config.yaml
d_model: 256
n_kv_head: 2
norm: "rmsnorm"
norm_eps: 1e-06
positions: "learned+rope"
qk_norm: false
bias: "qkv"
tie_embeddings: false
init: "uniform"
init_std_down: 0.0
schedule: "wsd"
batch_tokens: 65536
seq_len: 512
Each number is 128 + 32 x the weight over its row's rms, rounded and kept within 0 to 255. Layers, rows and columns count from 0. Numbers have three digits each. The size before them is the row's rms in percent of the matrix's.

# q: layer 2 attention query, 384x256, rms 0.0884, rows 206-210,270-274,333-338, columns 0-127
# k: layer 2 attention key, 128x256, rms 0.0835, rows 77-81, columns 0-127
q333 090:116142110146090142128144162134162183068135135132075165137088122196075118127160136139122145055190147176105093133108122144076133089110148135120124145123140175154111085202138134120116099118189066105130119138116098070099107109113089087132130127164150173139124087103098149163144191069165104102127135155171112115124087097128173129136119137113162150141101098122082139122137151147096148154113
k77 091:179113143071160128159098079147101110151099121087095078116115157097171135116155139122171100109113101118153127155122138086132115105076120159115112075167126113099139106107081206084114085088122125146120150091110192120134150100130127179121100134055147137148116133112117142124115128100086121113070121096126124067126157112160125179151111159133140106094142150160112101147154199112157083069204
q206 110:134149127157163163093104145158100059153150125134156112156138107169111155135136106121154133156143120120105136082125134121058135133144141104142201144105130158127152151144137126147135131090157096158147112129090155145132133158157064097076098112092051134135132151140124096131077192171110147094105156054106143129159143150150086089104145165121088061093157135161086135177206120130119149128103
q270 101:146121158133135099147058164166134151143113125104132125155131131071120136117091112161157148083091117134122136141131165129106077115128148074124133173133105117206101092222155126174151091095152123142115115148185159190139138123120105174177093112187090115110041128204185123147130118158164187140052120112086144097122119134115130063164176147119119079185087127168106169109146101141168107143163
q334 085:098122120085150135107168137186106111100109127092133125065114121098152128139143154135173226168137144163144171158163105119114131086125120123122157059094128177164100124154148104155117106194121118166147173143157109070111146161167143137162178106120098198131102131157120167134121119164094121082126170139115111147122177154130121119077131169147091082114157137155124130117132120098104175076166
k78 093:116157106098119122187099127184161167195145065088098076102139090118098161139086136104126123166116075159087145102115073094158204116128152139176105084120103129063122205138115090144142157100118135121073106152143127118116093137127095134061128146117106144164113135106116159191171165141113112133111099107063108115068147087116155200181160096126159151161171161098121177179078115097094094115104
q207 102:150096095126124126150136162148134106113148134117129113148116154108091152092117183146190124157138144054096081127137118102076143083170106082168131165122163108139075119144111179146146076123070164163113128129116162167101081155083125149108113169111119132198146105185111147076144111149081138157087126143122068150168122095140137141143068144114077143101126120110143140116153145194164137126100
q271 096:136126157100111110071164104185088106140132109144120082125159159162144143094188097067118145034155189107105131145156146182117072212107141112146181131126154145158156086140070178167115180131125117109125145099110112162156126102184149115091096155147129187176153125090157110132219158134126145117131139131121127164087158118158144167114125136070103118133101120115134093128177180123148168091067
q335 089:133125134140142116108164125107154120127084110173154100065099080118146170092163130077126154101124139114087155158082129134113109169069096123088156093137148085067111121122127086120096067113118136140064140094165145170122150185092103122143133178105105152136079079159087131075122088165104141096121112161102183156100167097121116131085081193136086072133118104141132193174046179190172120187130
k79 089:124131104106133155170123141109130162157091081151096108101086127057153095125083167108080084132113146124100114134034168108077140062112160086090108133149097157153161114163112182067142093079193117121161148132113121159096193133105091141138152123143103092068044129077099146086101091058135079109138127103115184148130100150160101087146156122166168124116143192107170163168123115106116142115135
q208 101:114107093167120208060109110206087098098066116114169151161062117138154101104128158086134138171169101077172149167110153148124156147116128119145126114081136165100089142167065165110172125152138136100087130114136151138198131112147166113116121122120134162141141169139087122086128134052171111156069095130049124085115118183102142123191143112115133155115088146133102069113180163145168179169115
q272 104:133119145155134107150160174128125095092155080182132181119108161095085182128085104130135098123160160164130123139098103109094139113093160163156134074080112168153095141169105090147086066075153129174133117148087131109133148075147139116145132063166145105096113085156083167123039094067140079180182133162155132137106138066137067152113161125100098127114123159132104161082103150126088132131133
q336 095:158045126150164103142132175163107123169126150182144112103172121145078234151161136110134151118159180103124130157121156067086118108137243138089140167128106160170103194147156129028130139118152122135197181136117123107134184159155102156169134112151171148089105158144148081172148135140146181178124129085135151113101109180123087157137103169087111101138157162158155130068137147119096170151136
k80 090:097118150103111147149109170117129178171148140137142151100094136152085088198084175121172117104150128147174161133079172190133062086085110139131093155152142086068134149111161122139175163195145170083083152139120126106157102093128120113163145102104108124137117123114115156089164197077084104125165078178161108179121086111121119150080165144194138134064111147146075129138105127057139135105150
q209 104:145135090169090080129182120148109097120183110122134127112131118105060120119153111122111201114113123116142101206099153099083173095161104104137145170109110053155173079132097066155056135177156131112164091127117108108151122106136111105106121071121145160068137133141175146087085119140107156149221112150078143109132174080137124149164172139195204134083104122091135154114127075089086123108098
q273 095:149055111135145119091140133103130147121155173191094156043093139120089126134113157095162139190105134160155094122102114162173093086188111110110101173177132164146106139140143213109141156102138144106146143084179145154139123161094185098118130094162113109110110153144076135085164119105084066192145087139117078141034185117180092141176144141141179185171140145191148091108119116077097138128214
q337 096:048090167160090150148151086174082134079133102084127110124132086128104118090131180156131096100193151049129117161152169127142055165126099134126132104072173114131084105084132092142176121115153159090129101075103119125134119099105088121080138140114095102101147108182119145067107099129161138167136117151156111135152110128122103176125187151085140142102141089128129105109139139094149146167168
k81 089:110192129070109137085098094183123138190127194124109109176139097111127106140094127086178180109196117135133069130114153121118160208156110079107061115156069104156143134110122097109158151155114100134086116166139136098158082113156173157083128156159118087096129146095169173146112158103135093149116139111136170081106074191100113137082160131122111107145128132075134107089160140170110101097147
q210 103:191139134107107099128156099146161135133151101126122130086144156128061123121093126158156178106154163110155095135178116116146161090143120135159107150110132047134122045041091144100074161119175092169095160175134114104183096119156150099117102084114123191107103138088198170135182106060145125176149083167094105182080132032142217109115101096111167131130143139103109148110197118104132123109139
q274 103:099118115136090123161148115141161095164116154194144145104094126119103108203038137114151083136103122105078214122123137065164110122123184100157198109095140136090103093110077075125102121115148103046110083154097107159111155135116117153157077090073159136119133143150115135144160144138125158166145156155118113090187102122119105141045137198150114210094136102101201123085102082103103090162104
q338 094:132128119153154142075158095110129177120182123131111131140122101075143119134156175137097099165119084151087122163136116129123172073098125112186165132151155081067142133112021144134120108102103140167129099107119096166102134139111174150126181123178169142164159102124098157123145126147069148132067078125139115158123157173121170149093082118154093102102158106124116144121113179075105137088138